python train.py --vocab_size=16384 --hidden_act="squared_relu" --qk_norm=true --init_mimetic=0.5 --final_lr_fraction=0.0
Each number is 128 + 32 x the weight over its row's rms, rounded and kept within 0 to 255. Layers, rows and columns count from 0. The size above them is the row's rms in percent of the matrix's.

# layer 4 attention query, 768x768, rms 0.0372, rows 602-639, columns 384-431
size [ 99 100 103 102  94  96  95 108 100 103 100 100  99 103 100 104  99  93  96 101  97 100  94  97  99 101  96  95  97  89 103 100 104  91 100  95  95 103]
[[151 158  93  80 132  92 130  97 135 135  94 143 148 140 139 116 150 103 127 145 127 111 166 156 136 100 119 134 117 100 134 128 107 165  95 137  95 146 109 125 107 146 132 112 119 120 116 184]
 [105 165  58 124 156 116 172 126  99 130 140  79 154 114 103 118 164 135 103 162 138 115 162 123 141 123 130 115 224 109 119 169 157 120 170 134 109 113 113 161 107 104  98 160 140  92 147 165]
 [ 55 117 177 151 200 101  91 145 160 120 153 128  99 122 130 157 105  99  74 103 106 145 125 123 157  88 141 156 114 122  70  93 106 181 120  94 135 122  63 135  89 129  62 140  51 178 166 102]
 [134 155 140 180  88 167 122  97 138 115 110 124  33 151  96 123 146 179 126 116 170 116 122  89 104 159  84 149 117 156 143 118 137 128 159 144 137 123 198  90 139 159  95 115 116  99 122  93]
 [177 175 148 141  99 164  72  89 205 172 151 167 167 109 122 180 146 146 167  83 157 191 141 150 127  73 145 178  40  61 142 121 116 100 161 122 102  78  91 166  72  74  79 137 123  99 169  93]
 [145  91  98 148 125  77 146 156 138 124 144 119 158 120 136 155 110 153 118 117 151 154 116 140 135 145 145 114 148 105 124 159 150 124 135 123 123 147 119 140  71 149 173  99  86 106 115 171]
 [178 188 111  95 131 107 123 114  90 140 119 143  87 162 123 110 180 152 126 104 119 143 108 126  97  97 195  90 152 163 132 106 155  62 151 142 180  93 113 130 126 169  80 164 180 138 178  95]
 [124 104 108 134 156 174 111  82 124 110 154 202 114  83 121 102 149 152 181 130 154 119 130 106 134 100  97 115 110 163  82  99 133 186 132 102 115  97 127 103 160 112  90  80 116 137  95 187]
 [114 181 141 149 198 130 132 108  86  96 133 125  88 117 121 134 119 105 133  73 142 132 151 135 136 126 116 120 112 113 155 106 148 161 128  87 156 134 144  92 145 166 118 137 107 180  92 106]
 [150 159 134 103  80 131 158 115 156 148 163 147 124 120 168 134 137  71 157 106 142 138  89 189 139 154  93 115  48 153 101 179 129 111 106 110 109 122  95  87 115  84 110 117  94 131 150  72]
 [173 192 113 132 127  80 120 145 171  80 146 106 101  90  74 150 108 105 136 123 115  70 129 123  79  97 158  99 140 108 161 134 154 208 124 138 110 188 205 160 123 130  94  42 129 145 155 114]
 [134 185  81 149 163 102 104 136 169 114 122  69 107  86  70 164 148  98 132 141 136 108  86 102 121 151 174  39 145  72  63 123 141 156  81  91 134 140 112 158  80 113 125 147 103 134 158 138]
 [ 74 135  65  49 132 103 171 169 133  95  71  86  52 118  66 119 199 135 139 198 105 137 163 120 156 121  90  73 166 165 147 117 173 168 114 132  79 131 218 129 153 144 191  70 106 163 143 104]
 [119 103 164 141 179 125  83  94 112 117 130 139 134 166 193 105  82 152 113  85 139  89 103 165 134 149  94 141 130 114 142 117 107 170 168 130 146 154 118 127 165  62 165 180 139  96 145  94]
 [136 185 122 114 140 104 162 125 179 174 149 136  90  73  80 115 108  93 133 113 147 148 132 140 102 122 162  84 114 164  76 154  70 167  38 127  80 121 137 171 111 173 122 121  81 130 103 188]
 [106  60 126 133 114  80 167  96 180  92 142 160 117 120 134 105  83  73 162  66 149 161 130 125 120 162  99 148 122 122 109 127 156 151 170  94  88 156 100 114 146  83 147 133 159 145 126  87]
 [141  79  77  85 150 103  97 101  65 139 131  97 194 165  93 158 156 108 172 138 109  52 144  93 176 131 162  77 126  86 128 160 189 143 109 170  97 107  80 116 131 130 127 178 198 101 163 136]
 [115 148 181 173  67 108 109 121 148 122 105 110 123 137  69 136 155 172  78  84 168 132 118 128 117 104 133 177 109 106 148 163 101 106  88 109  79  62 182  76  93 157  52  40 139 153 113 178]
 [105 135 157 110  74 133 168 131 143 126 109  87  99 118 166  80 121 109  94 108 152 169 130 162 123 110 158 120  93 120  77 107  76 108 142 142 140 122  98 136 142 110 117 108 101 100 149  94]
 [112 147 197 174 117 128  80 125  90 145 115 163 129 143 131 107 133 170 134 165 126  91 125 136 144 133 129 128 114 102 132 122 136  62 136 123  94 114 109  81 155  89 102 141 151 123 163 160]
 [142 130 150  77 149 143 148 125 155 148 133 136 151 185 125 169 164 172 119 136 108  88 108 132 151  99 128 130 160 152  83 117  91 128 126  91 135  93 111 156 148 123 132 150 162 114 118 125]
 [ 90 148  95 151 141 137 127 108 195 156 141 103  78  89 135 190 127  81 130 118 109 140 109 122 133  98 123  83 142 111 145 136 141 157  68  99  54 156 164 174 125 179 109 141  96 124 120 176]
 [170 135 125  82 191 119  56 158 115  92 109 145 157 156 164 147 137  96 161 156 146 183 165 107 106 118 143 103 158 163 142 125 121 129 121 136 112  91 120 149 188 152 105 178 195 144 165 136]
 [169 106 135 154  83 103  75 138 127 115 130 147 195 152 141 155 156  99 131 154 153 186 132 127 126 141 131 133 124 162 164 136 114  82 161 159 146 142  77 155  77 101 104 194 109  98 157  93]
 [147 176 116 175  74 127 123 134 149  81 154 174 168 151 135 168 148 107 155 120 116  75 123  94 146 135 190 125 160 126 164 137 109 114 126 115 147  95 123  90  99 115 105  77 113 122 168 108]
 [168 113 151  84 106 100 132 107 153 155 105 108  68  83  65  87 102  93 137  97 104 122 122 105 165 146  70 197  91 128  80 167 165 137 130 129  78 110 191 141 158 139 173 102 121 117 141  99]
 [124 122 106 100 112 162 126 153 198 148 148  96 164 135 101  98 162  79 111 130 172  47  56  79 121 123 147 135 168 161 114 160 124 132 107 104 125  64 135 119 119 105 146  81 141 104 180 134]
 [ 91  91  94 181 128 132 142 131 181 100 194 198 225 138 144 134 114 108 162  80 170 144 121  94 123 123  72 118 138 156 174 153 107 143 152 132 137 153 134 104 169  87 117 164 117 202  85  99]
 [136 111 131 116 154 185 143  66  79 121 141 135  81  82 147 145 128 118 127  62  87 122 147 148  82 133  88 115  63  84 128 184 152  93  93  96 144 155 111  98  96 167 104 103 129 117 107 128]
 [172  84 121 117 133 120  92 171  81 133  78 150 163 127 109 129  70 120 114 146  80 173 136 171 170 155 115 111 202 170  78 112 146 124 137 161  81 149 116 162  93 138 121 202 149 134 110 103]
 [110 172  64 158 157  95  62  92 142 114 122 171 137  52  83 201 125  67 109  53 142 125 107 128 126  66 128 126 114 168 145 196 143 185 168 139 181 126  82 125  97 100 137 124 156 158 137 116]
 [148 179  55 151 126  87 105 165 116 134 122 142 140 111 102  81 102 160 155 131 147 112 153 104 119 124 130  82 137 124 106 139  96 178 157 121 164 146 155 160 168 155 128 160 141 202 140 201]
 [134 123  49 120 129 123 142 131  95 131 118  94 132 100  75 171 139 168  89 168 146 102 153  86 100 131 116  72 220 150  89 150 141 141 129 170 107 135 148 114 172 118 125 129 121 179 167 145]
 [113  61 132 110  86 152 171 155 133 154 158 156 118 104 106  94  76 110 101 141 133 118  74 119 133 165 138 129 145 155  90 134  94 136 146 111 100  89 170 106 118 165 140  83 136 125 127 112]
 [143 130 151 106 100 127 132 105 172 144 145 136  91 112 169 130 138  31 163  73 122 224 134  87 168  78 130 127 116 128 162 149 104 105 136 138  48 110 124 170 139 166 174 112 112 148 141 139]
 [121 170 137 105  91 116 162 186  93 103 157 151 173 144 169 127 146 133 138 100 159 147 134  95 121 116 115 126 137  85 133 132 173 181 165 155 119 100  93 136 120 150  96 142 162 152  90 154]
 [137 120 184 116 132 137 160 138 188 149 103 163 111 116 144 105 159 136 103 129 149  93 102 113  91 105 127  64  71  79  65 107  70 106  88 141  79  81 122 207  88 131 154  89 148 150 179  99]
 [119 116 123  73 145  87 140 133  80  75 134 116 135 133 134 163 140 102 118 143 115 152 133 120 127 140 131  60 201 142 101 105 170 176 115 168 124 194 117 108 130 147 154 158 111 133 120 176]]
# layer 4 attention key, 768x768, rms 0.0371, rows 602-639, columns 384-431
size [103 104 102 103 108  96  99 104 102 101  98  98 104  98  97 110  97 103 103 100 103  92  97 100 103 108 104 112  98  97 103  94  99  98 102  98 102 102]
[[148 154 132  75  84 174 113 109 140 149 165 129 137 132 128  97 211  89  82 223 129 126 113  77 136  94 138 132 129 118 137 159 107 129  68 145  95 100 121 189 159 161  82 171 108 100 166 150]
 [110 142  87 105  90 120 167 138 125 158 125  96 132 133 119  70 113 101 134  93 132 169 142  92 141 143 109 107 131 136 125  68 127 102  88  85 120  79 105 161 102 124  72  95 123  99 136 138]
 [106 134 132  69 152 134 175 149 128 148 170 115  98  84 204 103 183 180  70 141 141 105 156 137 143 141 135  94 151 126  72 122 186 122 160 123 173 146 115 107 153 104 173 118 151 173 164  87]
 [153 137 143 102 136 126 132 120 130 100  89 125 111 102 117  95 117 112 100 110 160  77 149  95 126 138  84 132  89 117  95  90 125 151 163  88 162 113 121 215 147 125 137 148  80 169 178 137]
 [153 132 158 167 134 200 122 118 138 146  66 156 177 180 169 169 142 105 122 105 104 146 109 207 140 151  74 170  99 138 143 118 138  92  91 115 159 164  84 149 134 118 121 151 120 102  96  53]
 [159 163 134 192 173  93 129 104 168 116 121 169 143 149  70 193 108 140  81 110 170 156 119 116 117  94 149 131 119 153 188 151 122 114 142  90 106 127 111  87 158 110 197 130  84  85 122 114]
 [137 140  91 100 113 162 180 126 102 121 128 154 108 182 171 123 158 122 148 126 146 162  87 120 143  89  89 173 142 154  68 109 100 111 127  85 116 120 117 110 113 124 124 140 163 127 129  84]
 [164 149 108 123 134 115  96 104 141  97 169 178 148  87 132 128 156 115 173 158 137 142 116  94 121 131 124 167 114  91 150 101 152  88 180 107 183 160 139 133 141 152 155 130 126 169 138 154]
 [114 102 127 103 219 110 152 151  76 124 151 146 111 110 182 176  86 129  80  65 159 142 107  99  79 151 141 144 145  88 178 184 136 144 158 139 168 114 148 112  74 110 139 164  96 141 128 119]
 [128 151 122 135 122 162  99 189 127 196 146 129  52 121 184 179  88  78 128 152 104 130 150 119 136 132 114 182 135 187 101 119 149 112 108 131 117 230  94  94 146 126  70 111 136 121 114  93]
 [161 137 140 199 114  73 192 130 131  90  96 101 120 123 109 124 106 124 131  89 146  55 117 149  80  63 138 164 127  82 137 125 180 114  85 123 127 148 130 115 124 108 119 126 142 110 173 137]
 [102 134 102  76 143  73 136 140 101 164  91 142  52  81 100 153 189 102 143 172 175 123 106 123  81 119 119 130 124  81  95 149 116 163 133  88 138 108  95  86 116 187 112  71  92  89 117  99]
 [140 149  46 125 110  97 113 109 143 104 138 106 173 156  82  86 198  86 144 214 134 142 153  95 143 132 127 106 116  85 168  71 106 176 121  64 110  77 198 168  86 152 154  73 100 152 150 117]
 [ 59  71 135  94  94 112 116 167 144 117 139 119  78 131 127 143  55 141 118 114 121 146  92 130  78 146 135 165 161 134  81 138 132 128 124 151 119 138 151 130 169 106 155 207 212 136 125 149]
 [152 213 113 117 140 132 121 160 103 180  64 167 123 112 105 132 113 106  62  92 157 109 101 111  51 152 129 144 115 179  95 102  84 108 105  74 129  94 129 162 134 155 153  90  79  81 116 197]
 [ 65  71  79 124 143 102  92 163 141 121 130 160 139 191  90 135 121  85 157  84 100  75  97 104 131 145  45 115 142 148 129 168 104 144 198  87 143 187 157 102  96 134 138  68 148 135 123 155]
 [102 122  81  92  90  97  84  95 146 139 123 101 105 114 150 114 122  74 186 133 133 130 146  93 119 184 164 150 110  83 134 173 173 124  65 150  86 156 115  82  83 161 124 151 178 129 153 137]
 [135  92 148 184 133 138 157 138 107 113 142 158 129 124 140  90 140 110  54 154 123 118 158 173  87 138 185 108 174  92 181 142 189  66 150  99 121 106 123  94 154 148 153 131  83 162 111 113]
 [171  65 180 141 142 112 135 123 117  86  98 158 122 145 109 135 116 114 108 149 145 161 105 208 151 106 123 100  90 128 133 117  95 166 148 165 207 123  93 146 130 102 179 125 140  64 140  97]
 [148 158 178 143 174  70 111 116 181 146 117 115 141 115 141 106  84 153 147 144 109 135 128 118 168 140  87 128 105 136 141  85  86 172 149 123 126 117 156  92 102 128  92 174 130 134 152 118]
 [157 176  89 179 119 116 152 146 135 129  94 128 129 147  86 147 136 167 144  89 149 167 121  94 160 103  90 136  98  89 121  26 154 186  90  92 109 118 128 136 145 117 142 147 172  82 133 116]
 [109 131 141 186 132 105  93 105 135  80  89  91  89 120 142 200 127 108 153 148 126 118 116 120 129 150 175  90 137 149 129 116 141  76 114 123 127 153 156  87 121 129 139 138  96 103 110 160]
 [123  89  89 130 154 136 113 144  82 138  88 133 114 128 198 117  97  86 123 100 164 163 117 104 100 103  71 148 152 177 178 172 130 120  82 115 164 117 126 161  95 192 115 128 150 145 161 147]
 [104 166 129 152  88 106 121 195 115  93  50 153 108 195 187 167 118  87  95  82 115 142 142 112 107 154 118 137 128 135 136 132 146 111 124 127 105 140 103 128 115 112 145 179 183 132 149 113]
 [ 97 166 103 169 163 169 136 147 168 126  95 132 144 202 120 149 130 110 142 132 111 136 112  57 130 180  62 159 196 164  97 100 172 111 155 109 124 171  73 143 157 145 126 114 124 165 121 116]
 [116 133  65 132 123  92  69 111 144 109 156 128 157  75 162  72 142 114 106 152 125 149 140 129 137 147 101 152 168 124 148 127 109  88 125 150  91 108 171 104 150 104 188  92 104 160 169  96]
 [127  68 115 146 126 163  94 114 150 169 153 133  72 110 105 108 155  84 157  89 123  57 124 164 102 125 133 159 192 193  80 142 107 118 163 129 143 129 124 110  77 148 124  80 132  80 150  96]
 [100  88 131 119 160 130 106 171 173 144 137 145 139 152 150 200  90 164 181 138 135  85 124 185 102 147 106 123 178 137 146 152 148 157 142 148 124 180 124 111 144 173 103 119 152 133 149  69]
 [169 211 146  95 135 109 184  76 118 182 147 111 191  77  52 128  90 111 126 153 140 129 120  95 153 147 179 112  66 122 153 166  99  56 129 166  88 141 169 105 167 183 117 152 122 138 118 160]
 [123 141 124  73  45 110 177 156 152 138  97 149 149 114 103 140 101 150  95  76 131 156 111  95 171 135 122 129 142 126 116 164 113 150 112 142 112 137 163 180  94 200  65 155 182 153 123 162]
 [132 135  84 129 203 162 120 173 181 121 149 115  61 101 149 141 107  83 122 118 107 116  65 159  92 104 126 150 166 161 109 170 185  88 156 166 129 124  63 148 131 177 166 103 163 160 125  92]
 [136  89 153 119 139  94 109 159 119  93 170 143 141 108  82  80 156 149 103 195 138  97 169 136  92  82 120 135 134 114 168  98 135 142 117 149 101 135 176 153 179 120 116  81 127 167  86 183]
 [150 138 111 168  76 130 150  77 120 111 186 116 143  85 106 123 161 136  90 179 124 107 143 100 143 156 118 104 145 156 137  74 152  89 121 128  79 124 164 119 117 134 175  94 122 161 101 141]
 [139 121 114 197 110 129 155 163 153 149 140 141 106  94 110  98  77 173  90 151 119  85 123 153 141 131 113 103 185 137 106  94 152  68 152 108 141 124 122 132 159 156 135 114 135 116 100 138]
 [142 131 134 124 141 168 100 110  70 149 126 118  92 156 189 146 100 121 162  98 133 160 125 119 142 132 148 180 130 154 146 120  98  69 117 168 124 148 182 175 115 160 110 116 162 147 106 101]
 [179 100 119 193 128 101 107 142 115 121 137 140 139  92 179 107 108 117 116 137 162 171 135  88 147 113 174 164 138 149 138 125 175  80 166 178  96  88  78  23 172 152 138 112 170 115 143 150]
 [141  90  84 159 116 126 141  51 147 146 100 195 137 118 165 147 156 134  82 190  95 145  68 157 105 127  87 156 153 126 125 146 126 137 144 148 151 100 142 147 112 159 158 132 116 140 150 114]
 [149  92 105  67  96  93 174  98 111 121 140 143 133 141 146  92 168 137 142 178 126 123  75  98 123 125 149 109 112 112 122 147 135 154 120 131 150  91 161 147  88 132 165 142 133 145 132 121]]
# layer 4 attention value, 768x768, rms 0.0358, rows 576-606, columns 384-431
size [103 108 106 107 110 108 107 107 101 101 108 100 101 103 104 105 105 112 105 108 108  97 109 104 109 104 102 106 110 104 101]
[[104 133  86 163 147 128 139 140 175 139  66  83  98  69 148 152  62 167  78 132 101 156  92 124 175 180 119 134 147 105 130 103  97 144 178 111 130 167 137 116 155 175  93 126 106 188 115 101]
 [101 129 145 129 203  84 138 154 145 134 141 154  54 110 118 108 117 154 125  88 152 161 137 129 117  32 146 167 153 119 132 158 128 153 165 130 111 162 126  88 167 148 174  82 105 123 144 117]
 [113 164  94 141 165 154  76  97 116  89 183 147 131 121 140  98 109 101 101 129 120  75 145 164 139 178 132 117  96 170 167 168 113 122 105 123 167 119 135  75  65 113 134 123  87 139  89 101]
 [161 138 193 139 118 107 159 114 137 163  96 128 166 150 109 126 157 115 149 123 145 164 170 121  84 151 146 127 150 149 154 100 187 178 128  77 126 197  85 136 144 109 104 151 132 137 169 125]
 [ 70 208  79 180 158 145 129 119  95 116 106 151 118 134 102 145 133 148  62 109 100  95  94 118 151  99 112 110 129 141 154 173 145  77 126 110 113 183  99 143 116 179 116  94 117  99 108  96]
 [ 80 133 174 118 138 126 178  72 105 134 125 110 112 164 140  81  96 100 168 146 131 160 154  91 118  77  97 103  48 111 111 109 109 131 110  99 209 102 104 133 163  38 130 140 141 104 143 172]
 [101 142 151  93 119 139 145 117 118 148 126 143  74 182 120  92 178 112 160 132 137 157 131 155 130 124  93  65 163  89  77 138 106 149 153 113 153  94 112 137 156 142 137  84 157 173 118  79]
 [185 122  98 202 130  90 115  98  98 142 161  83 133  98 121 133 103 115 108 140 107 152 168 126 197 125 148 161 102 136 144 139  77  74 127 183 118 132 169 128 156 110 139 142 167 145 161 107]
 [163 129  93 112  81 120 131 127  89 146 146 117 117 113 112 140 101 135 124 128 114  82 111 116 188 134 141 184 134 160  73 119  99  65  86 164 126 166  92  93 142 143 143  77  85  89 166 161]
 [156 130 142 143 160 164  67  96 109 147  68 112 100 106 115 118 102 108 160 144 157 120 111 129 181  97 107 118 132  84 177 133 149  86 121  98 144 124 100 141 152  94 148 179 147 117 173 107]
 [156  97 144  97 185 157 173 171 130 119 118 142 115 160 129 144 114 133 227 171 150 149 160 155 132  78  95 124 117 173 165 167 189 125 147 122 123 109 151  68 102  86 144 122 117 150 133 145]
 [ 87 115 168  80 189 140 160 114  76 162 173  89 134 143  83 143 161  95 121 119 159  98 100 130 196 147 146  74 112  84  89 109  85  83 126 155 141 105  91  96 115 161 118  83 140 142 149 123]
 [142 158 141 121 141 123  94 172  72 109 123  89 156 113 128 111 144 102  91 163 114  87 110 124 165 132 104 179 155 104 137 121 161  98 160  88 130 103 126 124 151 168  26 128 178 138 112  94]
 [137  33 118  79 161 105 137  82 154 107 155 158  76 166 100 127  72 131 169 101 141  86 164 159 143 128 102 106 167 136 167 129 111 101  71 124 123 156 166 104 141 115 115 183 108 146 126 132]
 [ 95 165 144 125 106 145 127 125 119 127 141 108 139 158  97  91 162 134  63 153 147 186 118 182 114 134 174 126 169 123 150 111  88 159 170 142 123 128 180 108  78 124  88 136 160 150 100  99]
 [ 85 123 136  72 167 151 146 150 131 103  27 149 134 171 101 135 167 132  89 171 102 156  96 140 130  98 118  90 122 175 119  99 103 120 104 109 156 116 124 148 185  85 155 138  97 125 157  98]
 [162  58 133 101 151 132 111  94  87  83 150 184 148 101 100 149 118  66 142 148 159 121 167 117 100 129  47 199 107 103 113  85 128  56 125 106 164  99 126 111 134 130 150 112 167 181 139  80]
 [112 153 119 159 113 111 127 119  52 117 118 124 133 137 162 152 116 131 152 119 148 139  93 100 162 171  66 127 122 146 120 140 119 111 136 137 181 107 119 110 122 141 109 114  88 178 100  75]
 [173 129 124 102  78 161 157 121 163  93  89 154 156  93  99  94 144 146 156 146 169  76 133 129  77  67 122 114 148  97 142 139 153 120 161 108 165 109  79 135 143 129  73 146 135 146 120 102]
 [151 118 118 106 137 122 137 139 152 134 124 119 112 102 103 170 121 109 136 125 135 169 158 100 125 137 175 155 104 127 172 136 145 194 143 115 104 178 133 135 112 107 152 123 163  81  95 115]
 [ 87  93 154  45 143 129 141 105 181 127 113 139 139 109 128  80 105  87 144 134 153  55 170 145 118  84  82 174 148 148  86 101 128 108  97 117 153  75  90 102 100 160 161  89  80 141 151 135]
 [ 74 120 158 127 134  95 107 138 124 110 144 107 143 132 199 158  97  62 116 141 114 109 139 109 164 190 114 174 117 105 127 121  92 146 111 169  87 117 118 181  80 140 151 205  86 117 121 127]
 [ 29 114 162 169 100  89 113 141 195 119 164 147 175 151 103 114 174 110  97 139 134 145 102 115 111 171 115 132 147 140 169 118  89 144 180 148 124 167 121 141 144 120 127 145 108  65 152  80]
 [160  79 125 143 130 144 124  68 118 164 100 180 145 186 110 109 161 187 101  79 147 143 120 110 106  88 149  93 141 128  66 139 103 165  91 150 169 106 153 117 123 150 186 150 131  92  97 154]
 [130  78 160 108 188 157 149 107 122 167  82 192 146 105 161 130 133 122 214 120 102 157  99 114 109 154 155  17 195  93  64 148  70 178 115 113  94  98 155 140 154 148 117 121 100 153 138 110]
 [ 95 110 181 108  96 144  94  93 125  92 205 116 181 168  94 141 129 140 165 111 168 122 154 139  81 153 125 151 110 157 123  84 159 153 144 155 178 140 130 128  55  73 161  97 144 134  75 101]
 [189 140 188  98 140 104 154 169 164 103 109 125 159 120  80 122 145  65 102 143 115 103 118  96 123 133 118 165 109 125 168 131 152 129 184 173 193  55 152 123 125  88 175 138  82 103 120 172]
 [132 135 155  78 127 108 129 126 109 154 155 167  92 116 120 110 157 146 111 133 113 106 164 119 155  43 172 185 117 117 115 134 107  68 168 121 100 127  85 109  96  89  85 165  86 149 109 166]
 [139 132 197 141 109 130  89  81 115  97 179 135  89 152 105 193 142 141 106  97 137 156 116 106 144 181 168  84 143 129  91 117 116 172 119  90 105 101 124 159  91 127 170 137 145  94 165 146]
 [145 101  93 188 164 134 164 144 151 106 144 136  95  89 101 135 142 156 195 138 123 150 150 119  48  95  67 111 107 128 141  98  95 155 154  85 171 112 118 160 164 190 156 137 160 168 175  79]
 [133  90 146 141 119 118 131 117  99 162  95 124  50 117 126 123  50 170  98 169 156 164 178 105 135  51 108 192 210 134 158 113 169 107 114 117 102 181 111 100 113 106 112 182 141  80 136 109]]
# layer 4 attention output (transposed), 768x768, rms 0.0271, rows 576-606, columns 384-431
size [105 111 109 110 111 110 106 109 100 101 108 100 103 104 104 106 108 114 107 108 108  98 109 107 111 104 104 111 110 108 101]
[[ 78 160  74 117 115 145 151 138 117  78 106 110 128 110 145 147 101 124 136 136 232 149 171  87 143  30 130 149 114 112 153 102  91 134  81 114 127 105  99 123  84 118 123  97  98 110  93 131]
 [131 117 191 179 143 116 143 130 109 144 190 121 124 168  83 173 115 143 110  90   0 112 180 159 171 160  84 144  58 168 160 195 106 188 157 118 181 122 124 125 125 140  97 190  82  99 112 147]
 [112 153  97 140 120 174 168 121 129 135  86 124 140 137 142 174 108 154 147 138   0 144 112 171 139  70  76 187 181 153 120 139 148 126 178  89 144 158  68 135 106 156 133 157 121 104 149 142]
 [108 110 153  98  92 134  91 116 144 154 183  77 135 141 140 166 100 172 118 141 224 125 101 160 131 151 171 131 120  95 177 129 139 155 131 182 171 116  84  77 130 145  68 173 121 145 151 140]
 [ 70 116  64 117 154 122 138 129 132 165 133 106 100 155 164 148 110 154 113  59  51 134  66 100  84 133 105 103 124 128 131 122 128 151 134 139 219 132 160 145 127 106 121 173  76 114 149 177]
 [114 127  89 156 112 177  63 112 104 119 119 105 143 117 162 134 116 146  91 223 255 154 151 123 149  93 186 143 184  98 127 171 105  86 151 186  23 117  81 111  88 157 136 127 120 122 194 119]
 [163  79 118 119  98 102 133 167 127 120 136  98 138 134 102  96 113 126 142 142 236 136  82 132 123 164 146 142 130 106 126 128 120 104 120  89 154  61 132  84 167 143  25 106 146 139 175 149]
 [171 152 137 160 127 142 123 156 165  97  87 111 158 126  99 153 122 103 107 113 183 122 181 102 137  95 163 134  75 171  83 173 150 138 121 153  95 110 100 128  69 119 158 149 119 103  82 123]
 [137 161  86 105 141 130 120 116 123  94 123 115  93 126 106  94 143 146  87  63  43 137 111 155  78 130 126  77 174 166 100 121 213 158 156 121 208 140 106 160 124  75 188 118 153 152  68 168]
 [100 150 166 103 108  97 107 151 123 143 139 184 102  81 151 116  77 109 136  80 145 155 106 101 102  98 156 141 183 204  94 107 141 171 172 119 123  80  85  97 124 175 193 105 121 134 138 117]
 [167 106 159  92 102 156 197 127 102 129 143 147 134 166 126 112 173 110 135 233 167 133 100  75  94 130 153 181 129 103 110 111 129  97 112  76 152  86 115  91 150 192 131 109 163 142 167  77]
 [119 150 139 141 120  92 151 175  74 133  76 158 122  81  53  87 160 114 151 154   0 180 161 184 171 145 145 127 159 150 130 154  93 124 170  96 130 118 165 171  98 120 183 139 146 174  96 147]
 [147 163 166  86 111 121 115 126 113 114  85 122 224 122 108  94 148 140 170 124  41 171 107 120 160 143 145 135 113 142 109 102 174 107 114 135 182 123 169 130 140 137 113 153 172 198 220  92]
 [117 151 178 153 108 141  85  99 145 110 149 156 145 113 139 116 105  97 132 137 176 148 102  54 131 107 153 175 145 197 154 127 102 141 201 154 174 165 116 121 106 128 120  98 122 135 186 119]
 [108 143 149 124 201  97 194 124 157 111 130 140 115 121 122  75 143 176 147 112 181 134 138  83 119 119 127  88 108 154 109 118  61 137 108 106 160 103 122 158 111 145 100 167 154  91 130 121]
 [ 77 121  90 107 100 109 186 137  97 142 174 152 124  81 153 114 119 145 146 186 255 122  66 125  94 131 104 127 199 108 120 134 129 194 142 111  96  84  98 140  96 198 142 150 121  91 210 112]
 [ 99 168 106 105 141  95 101 124  87 166 109  85 113 116  97 129  95 157  84 111 104 104 140  99 140 147 153 126 230 157  97 185 142  98 137 172 126 158 112  91 131 115 158  55 143 188 111 149]
 [150  95 138 122 104  74 156 172  89  97 133 140 137 124 103  92 129 143  85 130  99 147  91 130 109 141  99 143  82 146 138 116 137 110 136 107 139 177 159 115 155 124 187 108 184 128 101 172]
 [100  62 124 107 115 127  80  81 139 105 156 102 131 115  82 109 162 125 135 117 117 155 106 113 116 141 130  92 111 105 112 177 128 162 180 150 155 173 121 236  75 173 106 129 148 136 143  99]
 [111 122 112  91 157 158 111 161 139 153 124 152  98 131 128 136 120 123 175 155 208 134 137  93  83 151  83 132 116 128 134 128  92 114 100 163 124 140  57 176 144  87  70 154 142  89 184  67]
 [ 72 107 166 172 110 130 100 153  96 124  69  85 134  94  64 148 143 127 123 167   0 146 201 143 195 131 184 113 202 152 142 130 171 101 121 140 119 161 192 149  83 186 156 102 160 184 126 131]
 [137 125 181 139 157  98 164 122 181  77 140 153 182 146 122 132 111 117 104 185 255 134 102  71 109 118 138 116  94 162 136 151 128  85 107 131 133  74  74  96 132 111 123 126 116 141 147  80]
 [124  90 133  99 124 131 116 125 170 170 128  62  55 165 108 125  96 164 150 195 255 142 120  87 153  70 105 121  92 129 143 125  96 140 115 108 148 106 138  51 163 108 142 127 101 108 132 196]
 [116 138 157 203 108 120 112 134  89 118 208 146 139 132  81 151 150 134  67 159 186  32 154 138 151 194 127 136  98 158 124 159 161  92 169 190  82 156 160 153  94 157 100 183 191  72 107 120]
 [128 129 153 133 111 136 116  88 177 158 211  55 185 139 142 113  63  51 135 151 144 110 146  78 144 134  99 132  76 110 180 106 115  66 107 136 146 147 148 139 103 171 129 117 113 166  82  85]
 [ 88 133 147 124 113 132  99 115 134 123  58 132  58 124 109 151 115 135 121 151   0 142 144 207 144 112 125 148 191 125 146 155  76 115 159 125 103 156 117 109 122 118 104 135 118 128 184 162]
 [149 120  70  73  91 172  71 106 116 134 175 120 154 129 151 114 142 120 167 198 156 108 134 150 110 152 120 174 177 156  90 138 160  63 132  79  65 183 127  91 168 119 116 132 156 157 135 146]
 [136 122 106 112 142 112 111 124 155 122 142 109 127 110 110 154 111 121 119  71   9 136 208 128 134 134 155 117 147 142 115 105 160  86  56 174  90 151 164 179 143 138 147  86 159 149  90 175]
 [146 115 175 165 151  76 143 211 112  83  95 149 121  67 136 104 145 104 152 128  82 117 140 164 161 161 131 122 106  93 101  90 129 124 102 178  99  84 142 121 198 114 133 169 146 151 127 113]
 [117  79 129 101 135 120  67  90  95  89 122 115 130 164 106 154 127 105  80 132 255 119 131 120 125  89 150 104 131 130 120 130 140 116 144 132 129 123  97  87 169  81 123 141 107 106 112  89]
 [142 183 122 173 126 155  96 111 104 121 118 132 139 151 117 145 168 121 164 102 144  92 151 122 103 110 153  62  85 129  95 134 182 164 104 121 170  95 129 134  89 105  92 147 100 111 150 115]]